config = dict(
    d_model=320,
    n_kv_head=5,
    activation='gelu',
    norm_eps=1e-05,
    tie_embeddings=False,
    init_std_up=0.0201,
    lr=0.00703,
    decay_fraction=0.747,
    decay_shape='linear',
    steps=4679,
)
Each number is 128 + 32 x the weight over its row's rms, rounded and kept within 0 to 255. Layers, rows and columns count from 0. The size above them is the row's rms in percent of the matrix's.

# layer 4 MLP down (transposed), 1920x320, rms 0.0456, rows 1310-1352, columns 80-159
size [ 36 115  90 120  80 121  47  57  86  44  60 110 101  59  38 117  59  66  98  44  82  99  93 103 115 110  99  25 124  33  20  50  54  82  51  35 155  47  96  88  31  96  62]
[[111 127 124 137  99 116 152 131 164 183  84 126 174 122 159 147 116  92 152 110 125 124 105 170 142  97 120 165 102 123 103 150 110 130  75 141  88 156 138 130  45 182 104 140 134 179 175 158  51 121  93 166 111 157  71  85 186 126 179 111 108 125 101 142 119 130 140 135 207 125 140 195 146 202  28 159 101 112  46 152]
 [147 145 166 104 123 177 120 125 168  58 102 120 131  88 132 103 160 185 120  82  96 100  98 123  84  91 150 118 200 111 109 102 173 138  85 111  58 121  90 158 159 100 146 127 117 142 162 149 132  81 176  51  96 144 198 108  95 140 117 123 152 126 111 140 145 122  94 128 158 157 151 165  91 135 133 174 105 106 150  97]
 [140 123  54 163 125 124 166 160 141 144 101 229 114 112 127  58 147  97  99 181 131 174 161 106 117 142 146 180 120 140 165 151 136  89  97 151 121  86 122 149  87 124 178  63 181 132 131  70 120 127 111 153 118 167 133  71 147 181  94 103 146 126 134 133 119 137 190  84 120 189 130  89  65 174 138 112 148 138  54 109]
 [148 165 116 102 152 112 190 110 172 114 185 127 126 151 126 125 151 157 203 136 103 139  88 162 132 149 124 115 117 135 138 198 101 125 163 135 169 101  66 143 139 154 109 147  77 152  65  93 182  85 146 129  57 137 125  80  80  99  59 183 136 106 146 154 174 132 152 145 150 133 121 125  92 154 123 122  98 148 165 139]
 [122 152 132  72 127 178 158  78 109 105 137  51 168 111 115 106 143 135 177 150 126 144 150  57 137  73 102  43 140 201 224  93 161 175 118 158 169  94 117 161 142  68 118 100 122 108  95 126 158 142 120 113 138  83 150 139 107 147 105 134  82 126 113 126 149 139 146 178 131  87 154 101  94 105 150 130  97  99  91 130]
 [121 105  92 161 152  90 115 130 149 145 108  86 126 146 147 139 131 166 154 182 134  54  94  73 144 103 132 135 142 145 135 113 110  62 156 103 123 116 124  81 176 138 126 113  94 131  65 110 133 173 109  87 158 122 111 189 122 141 100 157 117 179  46 157 139 136  99 156  50 142 129 142 115 136 141 137 134 156 154 137]
 [123 190 125 167  92 152 142 132  64  84 124 159 183 147  77 102 122 116 137 151 117 138  84 152 119 144 135  83 174 132  97 123 113 130 154 147 160 209 127 136 136 173  75 172 106 112 102 147 110 119 147 181 143 102 141 196  92 139 128 158 115  97 114 152 152 105 121 166 168 116  92 130  69 164 111 162 146  98  96  29]
 [123 118 104 164 137 129 214 159 128 133 106 199 174  87 153 142 114  65 111 127 133 110 121 111 181 123 194 119 115 162 134 141 142 143 128 166 143  94 128 135 122 171 126 131 139  98 141 165 174 140 126 108  73 112 141 120 153 136  89 114 118 124 112 102 123 186 127  96 131 125 149 145 160 133 139 152 175  92  88 149]
 [128 118 128 125 174 153 133 155 150  99 158 122 140  98 165  85 125 117 151 111 148 133 120 142 128 143 134  60  93 126 113  62  93 166 127  76 145 116 175 130 122 129 152 133 118 116 116 168 193 101  86 181 129 152  96 136 116 101 127 133 142 206 153 162 130 125 121 137 119 104 106 178 191 172 108 159  75 138 129 182]
 [102 154 176 106 168 122 129 121 133 109 134 175  60 129 135 125 172 135 145 100 110 189 118 137 195 176  91 113 129  99 105 105 112 131 140 149 156 140 125 120 136  82 168 121 137  85 159 104 146  85 128  63 169 144  98 140 103 142 168 143 129 163 112  96  73 141  80 115 122 142 185  95 163 125 120 145  88 189 182 151]
 [100  77 169 102 154  61  98  92  98  80 109  94 166 134 170 162 109  95 154 141 169 145 170 104 137 107 144 141  27 149 161 162 128 126 127 153  56 141 161 118  97 116 140  92 123 128  94  98 119  96 127 126 138 132  90  96 131 119 110 130 140 142  96 137 158 128 172 100 148 144 119  95 121 169 127  90 103 135 181  86]
 [122 114  96 185 129 117 146 187 116 153 111 172 168 131  90 142  71  93  73 127 113 151 122  92 110 141 128 104 160 119 155 103 130 148 152 132 138 157 206 122 117  85 144 110 152 135 104 160  63 135 145 136  91 121 131 108 133 129 112 133 156 166 141 156 173 136 149 105  99 163 185 120 120 100  88  84 152 138 129 100]
 [150 149  98 137 125 164 172 147  97 102 169  90 154 147 137 137 186 112 164 114 158 115 157 126 166 142 137 189 166 169 171  81  92 141 137 107 132  96  67  67 171 137 174 123 131 143  85 118 157 108 110 129  78 120 112 156 151 131  83 125 136 114 187 141  96 164 117  80 140  97 119 181 184 175 110 158 156 136 136  90]
 [117  95 118 145  80 136 130 141  75 202 103 144 127 158 121 102 149 136 105 143 111 112 137 135 126 181 174 120 145  77 152 194 129 134 160 158 173 172 135 108 149 108  76 181 135 140 175 139  74 162  96 139 122 104 148 105  98 141 142 144 115  98 127 110  79 134 172 172 130  94 171  93 117 102  70 140 161 236 127 136]
 [164 148  99 125 132 114 102 118 161  93 112 123  88 132 187 112 137 125 108 146 108 118 157 172 129 168 127 138 110 110 163 143 161 149  49 160 214 164 113 122 114  88 153 114 149  76 157 137 141  80 132  90 105 154  87  68 190  54 163 157 114  72 178 115 112  82 141 126 151 140 126  99 153  95 103 116 168 124 113 144]
 [ 94 147 170 109 179 187 109  79 176 187 103 114 152 129 138 134 166 186 124 143 130  98 153 100 164 106 139 151 168 178 156 130  83 166 143 115  74 149 126 130 114 115 152 170 156 156 110 135 126 179 173 138  97  97  96 128 103 117 119 166 155 110 115 146 136  63  69 105 145  77 135 130 101 167 171 154 139 117 152  94]
 [122  91 121 174 107 123 116 106  78  79 193 160 110 111 116 140  89 130  79 138  88  73 115 107 111 193 131  94  89 118 105  95  86  95 135 104 138 155 111 129 156 126 119  93  93 148 152 124 167 125 133  89  87 160 126 154 137 156  90 121 121 185  86 114 145 163 159 123 130 127 155 152 111 126 137 130 159 137  91 131]
 [122 151 153 124 152 141 206 216 179 110 114 134 145 113 141 143 144  83 100 142  84 169 132 132 122 209 150 129 114 189 107 151 172 121 104 115 132 130 160 114 121 169 132 105  45 114 109  85 137 145 165 115 154 162 153 123 131 127 162 115  45  93 162 101  83 154 145 156  83  74  86 186  80 172  77  98 169  79 144 135]
 [121 150 143  87 121  56 131 178 114 112 128 139 165  92 156 110 107 186  99 133 108 156  93  78 165  79 107 152 140 140 113 155  99 142 136 143 120 105 135 163 125 116 114 121  95 160 116  79 143  96 138 213 132 105 109 178 130  92  75 168  97 109 106 112 156 163 162 126 112 122 117 101 125 124 135 108 234 147 128 141]
 [114 121 124 136  84  99 137 115  79 129 117 148 122 147 117 114 149 104 159 141 117 119  92 166 147 138 134 126 121 132 147  98 145 147  56 189 153 159 111 149 206 161 172 153 108 150 147 125 217 103  65 147 116 143 112  95 122 156 143 159 111 128 138 156 150  92  95 166  96  89 112 115 130 150 115 136  89 141 125 131]
 [111 100 153 139 114 144 139 123 102 119 153  68 153 162  97 154 134 107 163  90 118 107 171  97 133 149 112  86 151 113 131 115 146 139 144  75 144 169  67  81 169  98 133 168 147 149 161 120 155 115  75 120 175 182 149 192 156 131 110  65 130 104 149 129 160  84 122 106  95 110  83 123 132 164 121  96 144 130 162 151]
 [101 100 108 125  68 131  92 125 134 106  91 153 131 186 124 133 178 119 101 137 120 149 118 103  97 118 162 129  90  87 159  83 144 176 129 129 113 161  91 144 132  77 166  68 156  50 159 100 140 112 107 141  55 108 168 173 114  98 156 157 123 205 154 164 136 165 140 141 173 129 153 110 162 155 128  70 123 149  70 157]
 [ 92 127  76 157 120 173 108 136  99  80 187 125 167 188 131 121  90 121 125 116  56 125 129 136  95 161 131  58 137 222 121 180  99  89 150 106 115 118 141 145  31 106 162  89 141 100 140 188 122 137 103 156 114 134 132 170 161 139 151 112 129 104 156 133  82 160 114 126 125 144 155 116 136  63 126 130 102 134 123 128]
 [125 149 132 111  71 149 159 158 185  79 190 143  47 157 161 134 118 145 130  98 133 100 169 123 134  95 127 122 124 109 123 132 146 133  74 141 122 168  81 140 124  92 132  99 156 117 192 164 154 130 255 128 100 126 137 176 154 128  82 181 113  91  90 129 106 119  87 100 107 178 166 117 202 153 120 151  87 136 146 158]
 [ 92  68 149 121 148  95  96 103 109 144 113 125  81 123 143  73 128 142 149  52 134  51  90 141 122 109 140  89 162  92 133 113 120  71 146 101 136  85 118 129 121 149 147 118 151  96 148  82 131 138 122 179 145 168 113 126 101 132  80 205 138 148 113 186  84 143 114 110 139 121  94 179  80 177 114 156 104 130 120 160]
 [110 167 125 114 122 126  78 135 188 102 107 116 149 127 147 152 161 111 192 129  98 112 134 156  96 163 187 100 116 166 137 161 146 223 152  53  95  99 121 115 110 164  51 158 116  91 140 109 174 191 197 112 125 163  82 134 123 138 136 132 131 131 143  97 175 136 137 148 148 111 152  63 167  77  76  77 115 185 166 104]
 [155 101 140 132 156 175 128  78 134 127 120 133 143 125 136 112 149 132 138 129 142 139 172 146 116 167 112 178 119 117 160 138 100  80  80 105 179 132 148 107 150 101 150 113 127 208  97 148 138 162 124  70 146  92 137  86 143 106  71 128 113 154 136 105 149  89 141 128 103 124  94  51  87 154  82 121 133 105 111 127]
 [154 146 108 113  98 111 131  85  80  93  85  79  91 196 140 151  91 136 114  98 140 113 122 146 115 107 102 118  98 115 100 127 150  58 150 123 173 191 101 141 199 170 108 116 163 140 155 109 113 188 135 122 155 144 103 180 136 124 177 173 153  95 120 167 111 115 135 100 106 151 119 111 126  93 136  89 124 140 137  96]
 [125 110 137  51 141 143 107  72 146  69 139 145 160  94 105 105 118 214 103 140 191 150 129 111 153 122 158 158 135 125 100 113 125 216  83  77  86 172 149 144 103 111 125 180 134  74 148 187  72 110 139 137 108  90 139 146  53 116 127 142 111 145 149  82 199  99 123 140  76 119 143 120 159  98 191 145 141 105  81 133]
 [ 86 188 148 202 149 143 158 127  73 127  85 183 142 133 126 154 103 132  99 168 188 116  96 146 121 180 169 157  78 114 141 175 123 124 103  67 198  68 147 110 137 130 123 129 122 123 122 187 110 104 123 154 116 134 141  94 170 118  99 108 110 163  94 121 116 137 133 121 155 198 131 146 118 147  93 105 118 168 130 132]
 [120 189  77 110 106 127 174 110 194 144 112  87 162 173 139 111 181 125 152  54  92 110 121 143 171 122  85 155  94 124 119  87 104 111  84 127 207 170 126 189  89 114  92 123 129 130 170 115 103 170 124 133 120 110 192 118 139  96 149 119 121 156 160 153 139 169 148 129 162 173  86 131 140 160  67 159 221 128  69 174]
 [105 164 146 108 115 152 142 145 133 140 171 140 110 122 142 127 146 142 181 137 119 144 147  93 170 116 140 102  95  87 190 101 122 205  60 143 172 153  82 158 135 129 114 135  97 125 141  98 155 126 163 134 155 103  84  86 137 194 133  81  80 122 145  70 114 105 108  87 206  69 119 142 137 147 131 132  80 137 127 103]
 [122 123  97 165 106  90 141  96 143 119 102 116 122  72 155 164 115 141 128 178  95 119 165  60 113  95 132 138 119 122 132 132  90 138  98 156 155 125  99 112  96 122  66 110 105 129 156 114 115 155 141 146 107 179 181 128  97 139  98  94 167 184 171 115 128  99 157 130 119 140  56 142  70 150 134 178 134 130 103 166]
 [114 170 152  98 117 114  93 139 113 117 178 142 133 103 200 162 118 126 159  69  94  95 147 123 134 111 125 165 110 123 168 161 121  90 132 164 124 182 164 157  80 106 126 139  96 157 184 123 166 132 155 123 122 135 117 110 135 140  62 137 148 122 175 161 169 114 176 136 145 107 129 138 168  95 170  85 122 118 109 104]
 [125 117  96 116 167 134 153 117 154 154 129 123 118 147 162 130 139 144 182 104 176  84 150 123 127  84 137  61 101 171  41 106  90  94 101  99 144 171 119 171 142 128 112  90 184 111 136 119 167 170 115 147 126  98 141 144 143 119 167 109 132 103 181  93 141 148 134  97 104 174 119  57 141 157 123 129  87 109 188 118]
 [173 194 123 137 120 114 124  99 112 128 126 130 177 145 164 115 152  86  60 118 141 142 138 138 163 163 159  95 141 112 137 122 180 160 179 102 203 184 184  92 109 127 100 140 113 113 132 109 156 186 136 147 131 106  87 113 145  99 135 145 141  66 132 145 153 164 114 158 128 172 183 176  88  93 121 126 113  69 137  66]
 [166 132 162 121 144 111 117 158 105 184 122 155  98  98 167 144 147 174 107 113 102 127  84 104 134 129 149 158 170 171 137 139 161 103 143  82  51  96 106 120 125 118 138 134 108 140  99 190 148  98 100 147 145  70 126  86 133 149 131  91  97 123 146  81 133  83 167 195 130 124  72 139  95 122 155 141  97 207 137 186]
 [ 75  99  79 132 153 142 138 161 145 167  78 124 115 126   2 122 142 165 119 132 141 122 122  95  75 138  84 132 173  45  94 117 169  85 149 153 114  90 126 101 113 134 111 135 154 118 126  94 110 145 119 109 102 156 162  74 177  96 164 109 112  85 130 138 156 169  98  77 163 166 127 122 143 143  83 138 129 102 145 130]
 [164  98 127 146 168 164 100 118 117  77  93  82 120  86 159 155  69 123 124 160  68 123 153 119 192 140  98 140 133  85 109  96 124  89 163 127 160  69 112  87 163 131 122 146 135 123 139  87 150 135 132 163 124 103  55 197 154 110  90 132 110 133 141 171  96  91  92 211 160 129  69  90 107 157 130 131 108 140 149 129]
 [144 116 123 146  93 111 196 170 124  88 158  66 143  89 128 106 134 111 181 146 181 117  90 136  61 112 181 149 100 160 129 108 137  96 127  52  49 187 124 159 110 135  96 129 116 145 139  54 141 151 142  89 127 133 132 189  60  51  86 153 110 106 169 103 183 192 181 101  90  79  90  85 111 121  92  91 151  99 121 144]
 [140 137 108 140  62  75 143 116 128 153 157  86 139 116 162 145 138  84 181 151 149 156 114 107 172 104 109 174 142 114 159 197  77 138 134 121  71  96 193 160  96 208 140  86 173  75 125 163 118 153 158 121 104 130  96 129 146 127 136 157  99 177 142 138 166  86 147 119 128 122 149 137 133 139  85 132 142 169 105 162]
 [134 113 111 114 115 191 151  70 132  89  89 116 203 114  69  76  91 140 150 188 123  78 148 115 168 143  94 111 120 108 162  88 145 156 123  94 196 112 143 130 109 138 139 146 173 115 112 133 163  98 138 131 123 115 157  81 186 152 103 135 128 143 112 113 136 172  69 109  86 143 153 146 116 153 116 153 139 164 119 161]
 [129 162 116 130 118 165  56 128 160 104 114 155 101 134 196 126 151 152 133  81 126 111  87  41 158  91 155 113 136 174 126  70 142  88 152 132  65 131 103 118 129 163 132  68 145  78 190  88 170 175 127 105 150 104 133 118 129 122 173 136 152 180 198 163 153  69 116 173 149  60 139 153  97 107 151 140  48 158 112 140]]
# layer 4 MLP up, 1920x320, rms 0.117, rows 1311-1352, columns 80-159
size [122  95 117  74 122  51  51  90  56  58 112  98  57  39 115  61  67 102  46  77  97 103 103 116 113  98  26 136  36  19  52  43  90  57  39 147  47  97  87  32  94  66]
[[103 193 167  77 130 185 116 104 158 156 119 129 155 144 163 132 161 124 119 100 104 106 142 148  70 136 161 144 186 125 146 164 180 109  72  48 133  97 102 148 137 121 122 166  70  74 147 111  75 115 240  89  70 126 167 142  25  96 142  89  74  82 118 106 140  73 127  75 150 177 153 158  88 127 152 123  82 131 105 117]
 [153 138 115 141 122 150 175 130 108 133 111  88 179 127  93 145 137  89 106 146  85  69 145  99 112 134 173 154 172  87 118 145 107 130 157 162 106 170 145 170  99 158  83  80 124 171 207 110 138  93 116 183 131 124 140 149 182 137  66 142 124 158 121 165 135 115 117  53 170  37  65 165 142 135 118 147 116 149 122  81]
 [148  84 100 109  90 135 137 131  86 228 110 158  77 149  75 122 135 116 139 119  92 159 119  98 116 140 141  95 142  80 113 163 131 102  99  78 140 167 103 118 119 120  92 152  98 158 124 156 121 115  61 125  80 156 150  53 155  97  98  80 112 154 102  91 137  90 103  46  82  93 171  73 130 135  87 143 126 176 181 154]
 [150 116 151  76  95 145 118 130  90  81 152 113 165 148 147 136 143 122 106 118 116 158  95 147 176 140  95 108 122 109 133 133 128 117 154 128 175 140 179 110 106 101 110 127 131 173 120 104 137 114  71  48 158  76  89 129 121 145 173 117 127 114 140 103 157 157 198 109 191 158 146 100 125 123 113 137 148 103 139 121]
 [142 118 114 139 139 160 128 193 121 170 162 116 160 124 146 140  67 159 100 156 137 124 129  65 181  97 175 149 141  60  99  46 138 150 117 111 116 123  87 131 101 140 110 138 117 137 159 113  68 184 210 163 148 125 107  76 142 131 145  91  71 124 120 140 142 108 146 201 114 102 104 132  76 176 150 145 102 103 133 117]
 [142 115 131 117 140 122 205 128 113 123 132 103  95 113  97 112 129 128 134 136 115 120 196 132 123  93 159 116 147 146 144 134 145 130 123  90 138 192 144 125 132 128  98 134 166 179  74 146 167  85  64  91 129 120 154 202  96 114 184 107 199  92 182 117 105 140 135 174 106 174 138 153  84 135 125 146  95 108 156 167]
 [160 141 121  77  71 171 138 116 121 218 103 122  95 133 101 159  93 170 238 162  84 171 138  97 160 139 100 139 130 156 117 120 158 118 132 115 124  63 106 146 137 129 151 113 136 103 172 147 110 103 199 107 128 175 150  80 127 141 193  88  99 148 113  88 172 141 136 160 196 121 133 142  82 173  72 107 139  83 183 102]
 [143 141 139 146 160 150 131 119  46 110 145 104 125  84 146 169  84 118 135 137 167 170 163 226 133 131 158 163  75 122 115 158 100 156 110 143 121 102 128 112  97 122 151  94 164 131 128 148 152 140 165 101 146 146  91 116 124 142  84 161 163 165 107 166 162 113  87  78  92  88 150 107 122 142 106 135  31 142 157 160]
 [ 89 168 112 189 105 171 110 127 144 142 103 111 175 137  86 103 143  87  62 133 132 110 178 133 110 157 142 190  84 176 166 156 108 116 133 143 113 116 151 126  95 156  76 142 125 137 147 151 135 175 208 224  97 122 127 113 104  72 100 174 120 140 142 118 207 140 151 103 142 160  87 150 138 123 177 157 204 141 121  81]
 [168  91 145 196  91 118 124 112 170 157 122  84 162 175 156 163  91 155 155 179 148  56 129 153 124 132 128 113 108 165 147 128 140 133 109 124 107 163 169 133  61 121 149 145  46 159 107 123 119 199 132 156 152 121 141 121 168 141 141 131 155  94  80  94 131 151 115  69 198 102 150  93  99  83  76 131 101 111 127 169]
 [148 122 138 144 113 132 132  79 141 162 118 104 118  82 144 136  91 176 161 137  58  99  81  81 116 184 126 158 133 145 162 113  72 167 137 160 112 154 171 109 144 104  90  99 178  93 124  73 130 112  51 143 133 107 166 114 182 160 102 138 148 110  77 133 112 187 126 122 130 102 177  75  70  90  96 129 140  98 188 162]
 [130 101 136 151  92 162 138 172 165 172 151 106 161  96 167  78 189 100 119 129 160 108 124  33 157 128 159 190 151 163 184  75  87 171 124  35 210  97  82  65 147 187  60 157  81 160  53 121 125  92 195 140 117 141 121  80  88  98 141 158 117 150 124 143  99 147  96 152 100 147 161 191 124  94  93 105 153 125 151 135]
 [143 119  86 137 175 191 100 100 126 161  71 136 210 121 110 158 131 142 164 129 127  90 147 221 160 116 126 130 143  81 129 136 153 116 156 161 148 128 104 157 128  49 131 135 154 116 122  84  97 128 146 115 117  84 127  74 163  59 134  80  90 157  44 114 113  88 117 174 184  74 117 162 122 122 117 130  64 189 164 106]
 [ 78 101 153 183  60 110 125 132 171 122 121 165 135 127 112  57 112 174  89 168 152 131  93 115 140 148 146  99 116 116 133 134 169 165  91 127 119  96 181  91  92 149 102 156 112 148 125 195 139 156  66 142 109 157  98 143 143  79 150 171 209 109 130 171 133  99 126  78 128 127 161  97  98 103  87  78  86 105 132 115]
 [148  92 142 111 150 176 209 119 142 134  57 185 160 186 111  65 161 160 132 181 173 162 122  80 149  89 164  75 125 122 120 146 117 143  92 139  75 121 134 109 136 161 103 139 125 151  71 132 145 147 147 129  95 173 124 162 184 102 123  79  90 160 110 119 136 115  92 141 122 101  84 155  97 153 172  96 165 148 127  70]
 [115  86 121 137  91 124 116 212  67  71 186 106 115 129 172 139 109 149  93 182 123  98 129 151 115 179  89 149 130 132 161  36 168 158 113  90  84 143 154 110  83 133 112 123 156 160 142 131  92 104 146 153 115 170 165  96 129 150 156 102 152  93  41 147 109 112 140 116 112  61  97 174  94 159  81 127 127 103  87 126]
 [118 120 154 122 120 132 161 130 136  87 122 139  92  84 125 112 137 145 154 139 133 155 156 133 116 126 209 142 182 137 124 138 165 149 132  98  97 112 108 127 136 150 138 134  81 155 104 102 194  72 210 152 101 137 156  76 139  77 153 200 135  66 104 157 129 110 163 111 115 118 110 158 111 106  81 107 155  91 133  87]
 [150 134 147 120 146 129 155 145 172 128 145  96 179 169 140 164 116 138 182 136  96 116 197 147 129 140 119 200 132 161 159 126 130 141 123  89 163 114 153  91 105  88 119 111  44 193 168  96  47 112  96 104 131 154  51  91 116 131 178 122 137 123 134 181  87 116 136 144 164 167 143 119 157 191 173 134 111 158 101 130]
 [ 98 113  97 112 155 164 113 154 136  66 133 113 102 126 188 157 124 121 174 164 166 140 157  92 164 103 131 148 169 140 111 103 136  96 148 151 182 106 127 133  68 165  87 219 158 124 137  88 114 114  50 145 104  87 129 140 104 111 186 181 117 156  98 170 120 203 113 138 124  37  51 129 165 166 149 104  97 133  59 113]
 [146 164 150 131 104 194 110 178 136 122 113 126 200 166  69  60 138 134  97 132 153 156 121  84 152 115 121 139 141 107  70 164 107 126 124 112  78 125 127 147 121 149 125  88 133  84  98  75 148  95 116 146 127 150 113 160  93 132 133 164 131 125 150 200 122 157 151 106 160  91 123 185 159 141 143 153 124 135  75  78]
 [114  99 126  95 148 153 119 125 128  86  88  96  92 157 127 134 129 121 118 144  78 192 101 125 141 107 173 157 155  88 114  69 123 165 105 121  97 135 156 135 102 188 162 181 147 165 151 172 104  95 112  73 107 135 168  86  77 110 139 130 102   3 151 146 162  39 147 133 161 143 204  95 137 116  85 151 114 148 146 144]
 [130 182 131 156 119  94 111 112 138  67 109  98 131 110  58 139 148 130 130 137 106  93 118  78 104 103 105 142 148 154  81 152  70  96 100 120 160 113  92 158 164 154 152  89 170 183 157 109  73 125 166 109 153 110 100 125 105 130 183 105 129 100 128 153 115 130  88  99 111 127  83 164 167 120 189 144  72 120 152 132]
 [ 64 113 137 110 136 123 130 129 148 168 111 105 127 106 123 112 111 139  94 133 175 148 108 156  76 192 118 110 115 108 160  72 113 114 128  80 146 152 107 164 126 112 102 145 136 175 131  57 168 133  78 120  97 171 126  89  93 119 113 133 136  60 127 193  80 142 171 106  91 126 177 129 136 158 111 151  78  81  98 121]
 [ 75 135 101 152 171 146  97 166 151 125 140 132 104 196 123 124 122 167 124 137 121  74  63 155 123 121 126 132  83 160 141 108 121 107 115 134 150 163 144 177 180 130 112 155 111  98 114 114 174 123 181 164 157 115 143 159 136  96 105 107  80 108  81 113 125 125 128 164 185 111  75  90 123 164 121  73 126 122  38 110]
 [110 190 176 125 119 145 132  87  87 183 128 141  79  94  96 149 122 140 149 163 166 219 122 158 128  92 147 136  94 150  89 115 137 176  81 171 166 137  91  87 112 153 184 114 151 181 145 151  88 120 148 151 138  68 103  64 169  75 159  96 107 129 144  94 160 103 116  63 176 142 125 111 132 124 126 129 124 109 181 139]
 [101 146 109 117 107 163 107 155  97 155  90 133 132 181 139  71 138 139 118 144  97 144 100 148 138  81 117 102 108 192 125 163  98 124  63 127  57  90 174 156 118 149 155 135 113 117 124 238 116 111  68 127 131 142 169 143 186 146  89 108 172 108 102 127 106 154 100  96  95 181 149  90 153 132 179 143 109 107  85 192]
 [169  83  68 126 124 125 129 122 137 195 118 132 142 153 167 111 120 160 208 122 162 152 137 127 123 102 135 144  77 205 178 163 131  95 130 135 167 169 123 163 151 141 129 176 115 120 149 143  84  49 153 157 137 128 100 135 141 168 122  94  57 130  96 181 158 139 150  72  82  91 163 116 118 119 122  88 112 198 140 146]
 [136 146 153 127 125 124 181 151 115 114 130 129  97 126 105 107  79  91 145 122 171 114  92 171 158 115 115 167 146 119 136 147 161  71 153 155 153  88 169 112 157 113 113 157 135 144 188 134 125  74 180 115  98 142  90 162 120  87 136  89 117 108  97 118 125 132 121 198 116 168 151 111 120 141 171 103 132  66 118 119]
 [170 109 112 146 121 103 173  93 160 104 135  64 120 177 113 127 204 136 151 121 108 127 158 169 142  63 128 125 135  61 153  75 145 115  99 158 145 132 155  82 155 127 128 124 135 118 186  98 120  78  86  94 154 145 146 210 125  97 174 167 127 110 112 107  90 144 118 126 130 107 137 147 111 157 147 132 111 123 109 189]
 [119 133  57 111 164  76 130 121 108 121 103 175 134 101 188 119 169 161 157  92 185 116 130 112 102  61 134  69 156 142 110 120 118  77 162 169 213 169 145  85 112 135 110 135 113 180 156  88  64 111 125 117 133 130  97 154  93 109 122 128 113 187 117 153 135 100 163 114  92 135 171 126  96 144  87 118 100 139 138 130]
 [142 129 122 212 124 215 145 111  97 154 130 135 128 110 108 190  51 154 105 153 138 111 129 162 108 149 140 177 107 183 125 129 145 134 115  90 146 107 178 105 116 191 155 103 200 135 126 129  90 134 157 128 124 116  92  96 123 118 144 129 103 129 120 106 148 149 168 103 137 133 146 121 128 162 121 117 165 120 179  74]
 [159 109 137 108 116 169 154 193 121 146 124 108 131 107 140 131 115 145  93 130 133 114 126 110 170 112 102 120 150 191 126 151 123 138 116 160 120 112 119 152 112 180  96  94  78 150  91 116 132 100 129 149 109  97 131  80  65 134 106 117 163 145 134  94 160 113 178 105 165 153  88 208  84 179 107 189 144 110 151  79]
 [163  97 119  99 141 100 107 111 158 152 147 116  65 152 141  43 125 174 200 156 154 126 112  98 144 142  97  95  85 157 109 120 150 111 115 117  83 142 112  98 131 192 117 117  83 115 125 145  56  86 197 163 126  78 112  78 187 115 108 124 128  94  89 172 100  72 128 162 124 156 111 168 118 141 133 128  80 161 218 135]
 [130 113 184 115 174 123 105 137 163 141  86 123 150 110 131 152 167 133 157 124 191 167 160  92  68 115 135 165 121 130 108 189 151 117 100 163 124 187 155 116 126 131 108 153 155 132 101 113 131 192 168 126 168 137 152  97 138 165 170 134  93 151 100 131 149 163 135 128 120 131 108 182 166 110 102 130 172 177  85 164]
 [112  94 109 163 163  43 160 149 107 152 118 167  93 126 118 144  78 182 150 119 116 135 127 133 146 127 108 172 157 176 110  76 110 112 167 155 133 150 130 175 183 163 156 118  80 122 178 102  61 151  80 101 142 166 127 112 124 120 145 101 147 126 161 157  63 142 201 135 132 165 109 174 176 117 130  77 127 110 170 192]
 [ 97 132 175  56 112 137 160 110 107 144 144  77  90 121 173 183 155 124  57 152 134  63 145 121 139  91 134 103  97 120 110 158 110 102 165 142 126 133 111 120 142 145 163 129 143 107 178 156 129 145  65 129 138 140 147  78 129 129  66 112 145 131  98 113 122  66 133  88 138 155 155 140  69 147 150 146 120 113  65  80]
 [161 136  72 144 148 138 139  40 158 181 134 175  97 136 172 152 139 117 140  78 100 141 120 167 135 126 133 101  69 140 155 118 197 133 125 114  79  99 166 132 168 182  97 130 185 161 181 109 175 107 145 112 151 143 137 105 108 146 126 170  98 175 172 129 154 112 155  64 164 216 113 187 110 117 143 169 127 112 167 149]
 [182 108 139 184  92 196 128 108 170  98 147 106  99 146 124  89 153 136  85 158 162  98 172 143 165 149 132 118 137  85 146  93 135 139 145  97 109 138 149  57 147 136 112 124 117 100 102  77 132 104 191  86 106 138 115  67  97 135 166  58 120 167  96 155 103 118 129 149 161 117  85 139 157 126 167 138 119 103 153 167]
 [167 131 116 131 118 169 119 145 121 143  47 124 137  66 120 136 124 110 135 126 104 153 144 126  93 134 140 133 166 107  98 150 124 100  96 152 124 138 172  83  91 100 174 194 187 182 117  89 187 141 159 101 121 172 131  87  92 201 171  70 116 106 111  78  96 139 126 149 165 109 149 125 172 112  85 163 140 105 106 177]
 [162  98  79  78 160 147 153 104 125  99  82  70  99 126 108 124 133 130 147 153 144  93  94 101 167 146 142  89 123  82 134 116 177 103  80 146 153 161 131 126 141  65 102 147  83 123  93 135 125 151 110 198 143 111  82 149 145 200 128 117 166 154  89 134 105 111 128 149 128 154 108  89  66 116 145  93  91 103 145 122]
 [141  83 146 112  97 140 124 129 124 147 106 154 177 122 130 123 154 165 156 110  96 136 122 131 141 117 179 124 137 130 157 115 116 210 110 152  71 143 118  97 113 123 137  94 168  88 118 122 172  97 165  84 120  91 119  75 183 156 127 150  92 140 140  85  95 133 102 137 113 103 151 103 154  93  66 160 130  95 109 136]
 [ 87 142 111 101 127 115  85 140 135 119  79 148 118  75 126 136 128  83 106 136  94 102 107 110  97  93 146 118 192 144 144  88 138 111 174 100  87  91 141 116  98 139 187 139  92 109 146 110 152 150 194 182 179 145 151 119 133  64 209 137 114 172 226 169 144  74 105 102 141  95  85 115 122 108 145 156 109 106 125 114]]